Weights of a small GPT-style language model, trained from scratch on English Wikipedia.
Size: 10 layers, width 128, 4 heads of 32, MLP 320 SwiGLU, vocabulary 2048, 2.41M parameters.
Architecture: RMSNorm before each block, rotary positions, no biases in attention or MLP, untied embeddings.
Training: a variant of Muon for these matrices, 7227 steps.
Each number is 128 + 24 x the weight over its row's rms, rounded and kept within 0 to 255. Layers, rows and columns count from 0. Numbers have three digits each. The size before them is the row's rms in percent of the matrix's.

# down: layer 3 MLP down (transposed), 320x128, rms 0.0888, rows 147-177, columns 0-63
# gate: layer 3 MLP gate, 320x128, rms 0.226, rows 148-178, columns 0-63
# up: layer 3 MLP up, 320x128, rms 0.225, rows 148-178, columns 0-63
down147 098:134114131126105096056114144129160097148132122121109156108117097175099133134168135152128099099080105193141143156115140128141140134113137113132159144098119137111092143112125133125143132134143055
gate148 099:151155131160144128157155133096113109128130153155093107122114125129135112112107112094099161173129115127154150159095128107129132091119119161123126118160156113092128133134167120134127175108104097
up148 092:160106164149129173183153138128160126098100089118099138137145158125168129163138149124158153101142112100113125153111112079105145128166126143133171116099134128127132097120146133102106093131149121
down148 097:126137125130117119106132160088137134103096153097120179102161095119165156103156114151095136139151180138164155162108141158161075177133158094135174105098149135153115097110089147119116134092095108
gate149 097:135084132117149131168130138127096163129148150089090131153132131118112130081126157081164134116129134123120117098152151128117114144121097138125149154134178141165163144143095165112114138125158128
up149 094:129134141111157108147127114090114145125161108130136100093092102087082154132152102133141101092135155106132166104112116147152112117111122136109103114173049127105115145112114124050118183124150118
down149 102:118093122144159133139144107132167111105125140120135094167077123133147139114144158116163135132120142116156100132141122144118113136152095146158133127116187140166156122182121146132129121113144149
gate150 099:114124111158111106119129131134113129102101092131086135107114141109089129094135129111166151125119108160134137078106098147147135135157117194134121132125155138107115145092116123131180190126144173
up150 094:140124106103143165104125122131146159146106111132085128168124118168194136136138144128147153146169173148142126125170134144105139178118132160126143179129115164175106153155160115107136081124119168
down150 099:124154123124169143119146132098107174104155133160121129147105153118113110109132140118079104110127130113055110120142138141141106107158219093169142118139101122149109152161162088131102110191097132
gate151 093:093097145108111105133088135127088111119132097141081113112118142091104158104157199096116163143121143091140141145136096170087131145115160116137140113155120180108105103092140123147077125132100122
up151 100:128170144157115122116103136115149093076143082119125124134135148118141174122158159120139114152120138112159177113115169122116122081118104113106103095124143136102093134127157151127158111154138141
down151 098:128135105089116169125124120091099167088104119155123113147158134138152128179147110160076113123183127123112106112128109095141104149152136164106148138113120143077099123120125146133109143165104160
gate152 101:140091128115134175132137113138090149096131115141112125105115117123179093100117130109121145117117105112146161129142093086129091186147152131113131135161106114127096124109139113165115099147130171
up152 101:111124120119126134121128127162131102109128104118156080102132134121084167141113113134138095124146103132116106150115089125112111085113171086136101098137193113117169160153113138102120069090159164
down152 098:175109138116130101122103106157116135120178111113121097109095150109128099094132189184123144163131186138138072120102107166157135156172117136133112168105141151151115153127114180150125110142135096
gate153 106:145124090156112109150118138158135136157143126123129128142120075196158089111132100163127171123128109132140099112098143156148150176121156103131119125131144101152123167151136158108134097119145100
up153 107:117152137161102145151189100136113138141096118133145109128139079143107123150135158138162148135157155113159147132156113152169179148191138154149145131120112139133164099165105093128158129136131160
down153 106:124140160108160104133112135118149119129122141164098109107127143151056151110129126138136159099122162131091142188175136128135144122099141108110065136131181142103101153112165134140102119134095095
gate154 110:126066147176127117112143126115098153113107151157112104145113126079129121178184154122116140130074134158127135157141114121130115158097124123173132120115105160111140115115146156115131118096095159
up154 108:102119113103139118103135181157136208148130156099114130077130139130118113120143142135124165104127112177163118137118126143108105117139125125121115126153107106136108120143080163134142110137132123
down154 111:115126120124133104122114108162145137118132160140151106128115107089158182108090136142146106138131138115151099118156092141130138139120105097130094105130100164167186132141101126132138172125120135
gate155 094:099111142094124160096139110150121150142167097108117110125088102131099096132139089169139128114095128122128129160106105135108107176117126143159108112100096113155094131114103146146146145070093122
up155 095:114137114145124123116142093097083141100130065125145152128157085099081151101174163123106118114131135153139140122126090132160186115110147072158135148113126170117137126110156125135147099158114138
down155 095:080132135175145159149159092105106148122126139132101072102162131143144103115080114150105128133119146107163151115131123107202124087099133093133132098119099135148125158146098166126143158135176153
gate156 103:077132123157083105137111140124088131146078107157117147101137136103120114164116165134132149136117107164145120126130179101138126137135132125137138100120123109149129105110113154143165145069155130
up156 098:085157129148153157173135145097144154154155146098145120091177113122133122131122140126145093071108162111105133145152121134122116065088154119159173112110110103121105103158100170128119134137124127
down156 101:122145158133145148087131173156160105134123126103162142162120113121117094143171154156088166151108105119102137120140108141117119122117131110109123154150144113120147114155089151112085157092140133
gate157 115:101061094177121087155132137153163142136121147132169107136132148098129104103114128110165153079180137120128132110111131157095094162123149129150094111125124112141176113110129088128102153119093100
up157 114:131170115086138100104099167159069172123157142074150160129150146123126106170142148113092080107110102136129142117152104116131145116124114107090147138115153157118054142118118129152167088132111153
down157 104:135143111164081120100128126130138148130131101113139140107075124110105170149119109126116116122140073169129104144128122125140137087125146132124129136133118123111092137077121127123145093131107109
gate158 097:123108084129136116112147163159162096104170124141147151108111060126129120143131097117142091116133152097112135113152132116127162091142142162121114164071105150114115146135097161121124088157116145
up158 104:106130086137178152145123123099132116116140102149123094183127159102143157102147139166126133136162107159138129145138124123162129126114148126131156140139161111148163102188108097130157073132170149
down158 102:119128112135128134152100112117143159138084141131114160138103091120099131131109121142098131148117126185116143165133133124145104148103072150095146072137119117131155146117127149147105184091183094
gate159 096:138122111154127157143157151165119177096151084091161140126073118145122102129112104099134136121105149067130112124119131099147140105109121105124106124111131128151145167134141136160160169111148143
up159 088:134126122144159158135124134118119143121139098149128154133136119176169129130120094105111108079188086116131141165140116119153149107085163148110113131102094155075156150122153102133111130131165132
down159 093:111135161142159073167165100151136098089141162115135143139132135131119118078093136135138084142142133129170064103155078123135145154157100102124129146137130136176114110115109182120135115119158152
gate160 108:153119147101147144088085097124125177135156095177150108150088147152088143118118125174110118141146124145132139166135128152161137119147168092142119123101116099110131113132115156136078111108139094
up160 097:144113101132138135175132142119109121131123103116130164113134129121138129094105113157116152141131111146131160104122123154131132169184139137091113107122167135153075154109091104107111130176121161
down160 103:124132114092159140144081113125152105144120132159156091154113125154139088128131125146165120107113113146147134132127057151096133137097157160141109136104137093090120127150131149156122100082153084
gate161 089:145118118155159118169134124117158115169144128187118139146172126183156126119123148151113119153164141131159148155094098116115136139135080150138139105130110129146154128102143122107138178133096128
up161 095:121120160099121119110123146099105135117141150127110158102130153137166143182117067115134100105134085152210153134110101138140130170152151112136103140141126145133128153158179114146147108103135128
down161 089:131122112151134118164129115123148157127120111191086092134199100163131131136112103159166149142126144132156115176099109103123148161125104142128140114115115057127140109141134113134115174128172111
gate162 106:165096163130148072140132195134110133126132149155141150121139140156118113135101118145142098118153101104155064151156122119116137102145135166104117113129098143100117162153124163110110123158117131
up162 104:166104146123138077113126104136113154137143118112125112142088169116125135119169190141129092097092162142131142145160115129134147115167115081185157080132138148144152151183126140108113147150113150
down162 103:164135101117123086120119135164122187111109103139112160112097117134157107116118107154109128164129151159108172116127139156143111128155155088094109125148131175172097137158110163164178124139147099
gate163 103:108132140130134127122104114131125116103155132146140144100119142125134144096139126124170143115154166121100146105179127110109142106148109104157086113117122082095153172178101117126160130115162135
up163 105:119122160150143146085115140148095126120126138107130132091120132167153164140124120126132129105120146104094157132158147174104106164088156080110156105151148111123079130140130116109105115153091154
down163 105:136137123109174105094120111147151175116125128170089137146096100135110155085120148109138152095106125107123113150143162146094122089069155109165129162154123119127104161119107110168132138153122130
gate164 101:085127101183134127166121157146142153127120150146147140120091167115158147147130077149161177131126146127117081127135145127143078134117107148124146212115114108144162091128117097113121131146126115
up164 101:129136112128138133118140160157072150143111119142097107125181089109111127101109118101132101119137121113132168143110122126136137147187130102139125138100129143163137136137148151126155154157142129
down164 097:094120129080078114121168128135113134101141118096097130158102136157141133122161159166152132104156100115090122140155146141115157161121087104116077137156136094120159140150154127168136160153100128
gate165 096:130142087117087108105141106151142132094109152123135171111118131156123118099101100127100108131090107185138132112136104157135135153132137161112134158128165140109140138095103160122093096087161145
up165 102:126104155138117083164155136091116148092149136137137095139121144118141119186120128195169162129128111097096162162115146098130150131129143114145142131124162114148158125112133092141120120107070152
down165 095:117065128179153118185093146114118130116117185131109153197128144132113151159081111105159155095136165159138146120136117135150156097154138141134157105124130167133110123094099141113111120098150130
gate166 094:138147161140118112151119118108117164167150174145149077150100131135164086145098122130156111170080135099118110126136104086151135145161093140118117103122165174123096159131130115129146133120067116
up166 093:122136134136132148105129116108133132140134177135146127139089086143165140153081108086103115151092121072107160160133119106179126132134144111097147141136146094090129128116099115121161120106055089
down166 094:115138145120167143171126141139145139128137101158113099144192171131117074110078116139107143150127139110100133131155117101108151139126182099161067132154090145167103118165120133136141107137141116
gate167 105:100157160127094132134152148171096141146094090165165109107104108081153140108103087147112132119098131100148104138110126147102095139123135136145109134136087154132105140100108088121147158066158148
up167 101:129113147079139145130126158142142126081122184098127154123154140140130183129147147102125088123127136137141134181153116171123150102083125127121108123144137116116110127082150133173167102124118149
down167 103:125131131168135099105091143138126152121143120119129144108091094095091094131109154143119144128125117084122105110140107124131108110140130084148143127117149127077134142149169150145143161129163139
gate168 089:086138092116142110124142157145111095160152133136109106087107122161118128154106154125132138125111142142128138095119126148141100110107162145126138121111186133094114081105136127124146170114097126
up168 097:115103119146151127094106137101165101152133102151115119074142097116126104134135119157127102157110167129125164104147098138080112181103096073130143133093108104175119102114119146124134119104113121
down168 095:116121114137098128135183145129145112144116083105130137086121145123143131132179143109185157186094128114139126095143154148152133117142153092132157147132181145128133142129120133133079126144158135
gate169 115:144163166115106138167139161131163188117145068107130125117101129099126130144094117154134126106164128084134145125166109116134149140116143131150086138164114111089140103110151138135095145147141144
up169 105:145112085154102124113139128154149163108160091116151143097094096144089096132119120151067126106119094093119110154155140115098150150121159084085108133167138109114138123106107159158161157141125100
down169 105:124145099107084063125111115102140110139102079114131156132123119118093142128133132174119155112130112104103098118181136134136115134132131095116131173097127118111129147155147144132153091142117129
gate170 109:133114120152104116119134159120149208138165140153121109092120119110133137153137118136098151124158099106158156116159126070091154143177118153106168137139147107136122145130070143140154108116122136
up170 109:129122087124104097147099114101149136111151129164136130138125082140097101138076190149120169111158125099164139119123121105156173109117153148127138133138100165105106153106129126132072153135112156
down170 104:114126095113145170146147167175126140110136167153108123111135054118174151136144129135142138128146117136160132135149089145088142086123127107110152183138145111119122117140123154176090138124146156
gate171 108:104136165142111175151102136129112119133117129095163116126131117114121137121059133125090121152129109132094183120187138148157112185152166155149138155143155116092107139122134136120149132118143126
up171 110:131119126118185118146136116071109099103121178153157111126153152156129129152096082099108171123136125137154114132118090158170126132173118143168133096118136087129140148145146091122119169154115127
down171 110:116152150116133164151162115115143138105092140128116149109127123126154106118110144115161153109108100144164138143133175142149076119171129115096158099128104092127118142120057120149110128100138202
gate172 095:156132133126119164146099126130131130109139158127137134141133121092134127136116113130080146141159099146127070130117157135107114094094130146098111160107125068140140143151121127135193129151114092
up172 088:116143099157097148104111158170127124083117139076119124145172091161125113132118142105092162137084108142152160155136124143119089127152123167130092083135138138084150122103137111139182157102055119
down172 093:107136154172145111134135148132142107129113114112135123088108140105130115131126112141173126170139157126131103150162067161152158114143152126063088128104135128154161120135163158134132141184121125
gate173 095:128094139138131145133148086125117161169135127139105181129164155107120126139138115145120072102118159132147113070132151152161094150082145152112132153153106131139119101107151154145146122122164154
up173 097:097146163099156084125160159123139134106134088098138122128136117115153100108131114101175088150100083094102097140119154134108143138152112088139120086141137130101146093138182142042177087138151143
down173 099:122138125132133102107139182107155105144115107094136116087110127128172097088138127111099143130150116108133129179132095128153117135129157067113128106103181192112155113097075099141148098156141111
gate174 107:118142142132110156103098166089155192129090115099133141163146137122122125174114121104151122135102164105136152092117133097135117132134150106108133119110128135149115086117160165176145129134123158
up174 093:144158126177140144087085136153131120139182132154156131120148117151146140134149138111129138138071118172075109107102094142138102120116110119135115107134137133129136127064103150115142110122120166
down174 098:152113153121151151159142124146133150167112161127136114101160116121164128125101100099144142105127147060159141117089115102164096137120129103114116118132114108124142124141123137159131130115137132
gate175 095:137133137121099145130146117131090135119152079108114120113139155157088111117155163175107113080135124101132149166118152136134133133143168134112138115126144156128162119126144123147155138161120098
up175 099:132108146134117087167117131125122110102083105150095140153141121071153116154144118159113179123155147140098105146124145109119122118139117132101111144169091052110143081122095113131122160134134113
down175 099:110145116111121138054115129099133120114168122088089147136130141175088108141148109152114106109155083083117130105155074133163152134129184097113113118157109141123117151133092098124079134128092158
gate176 103:145144137165157125153122096162139188117121101134078086098123107125151132128130128141122144076132105132098123167125072114111112145145124197109139139141129165125110143131152145157112163153142114
up176 099:141114126130136089155106150126163134116115118093118133110129140111127191119168130123136118141118124130104107126145156141151131109118127116146159087108185114152177121164128125123145121112141096
down176 100:138138112127128162144154163100123139104088106089110140162141140129121127109107095104119122138155123090177127096121146133129086107142150147124114116128121125174112170134106148109150161072107151
gate177 092:096119086115101165139161144141126154140146136142114142139176150109147113138112167127143111122099186167145152119150108129144136143169154114119125157126096127108138134134177149124135120144131140
up177 088:119101077143132123109170135140123103143120109126159132168136121110116125118119085123125104185102131126121140126106094123184159112120110137129118138113107130115173133126161112113164141151103136
down177 097:120182162122097156135121141082118112112103115087106143138134118113147086143135073115106136083126123175109149146150127139097151133116130118181131133139134132181111120121139101136159133154127139
gate178 097:148141110167106095176160111122132147143086078143155075119106085162104130157130159126200161133155109099131138100109141144121100144169101153121145111133153116143103139165132122124086109113145135
up178 095:155122124102166135100159104096141108093176091124095132164085113121138121125162131124098106112083090085079174070135124134130151162125119127109112120115122159116112139162127127110106135108094164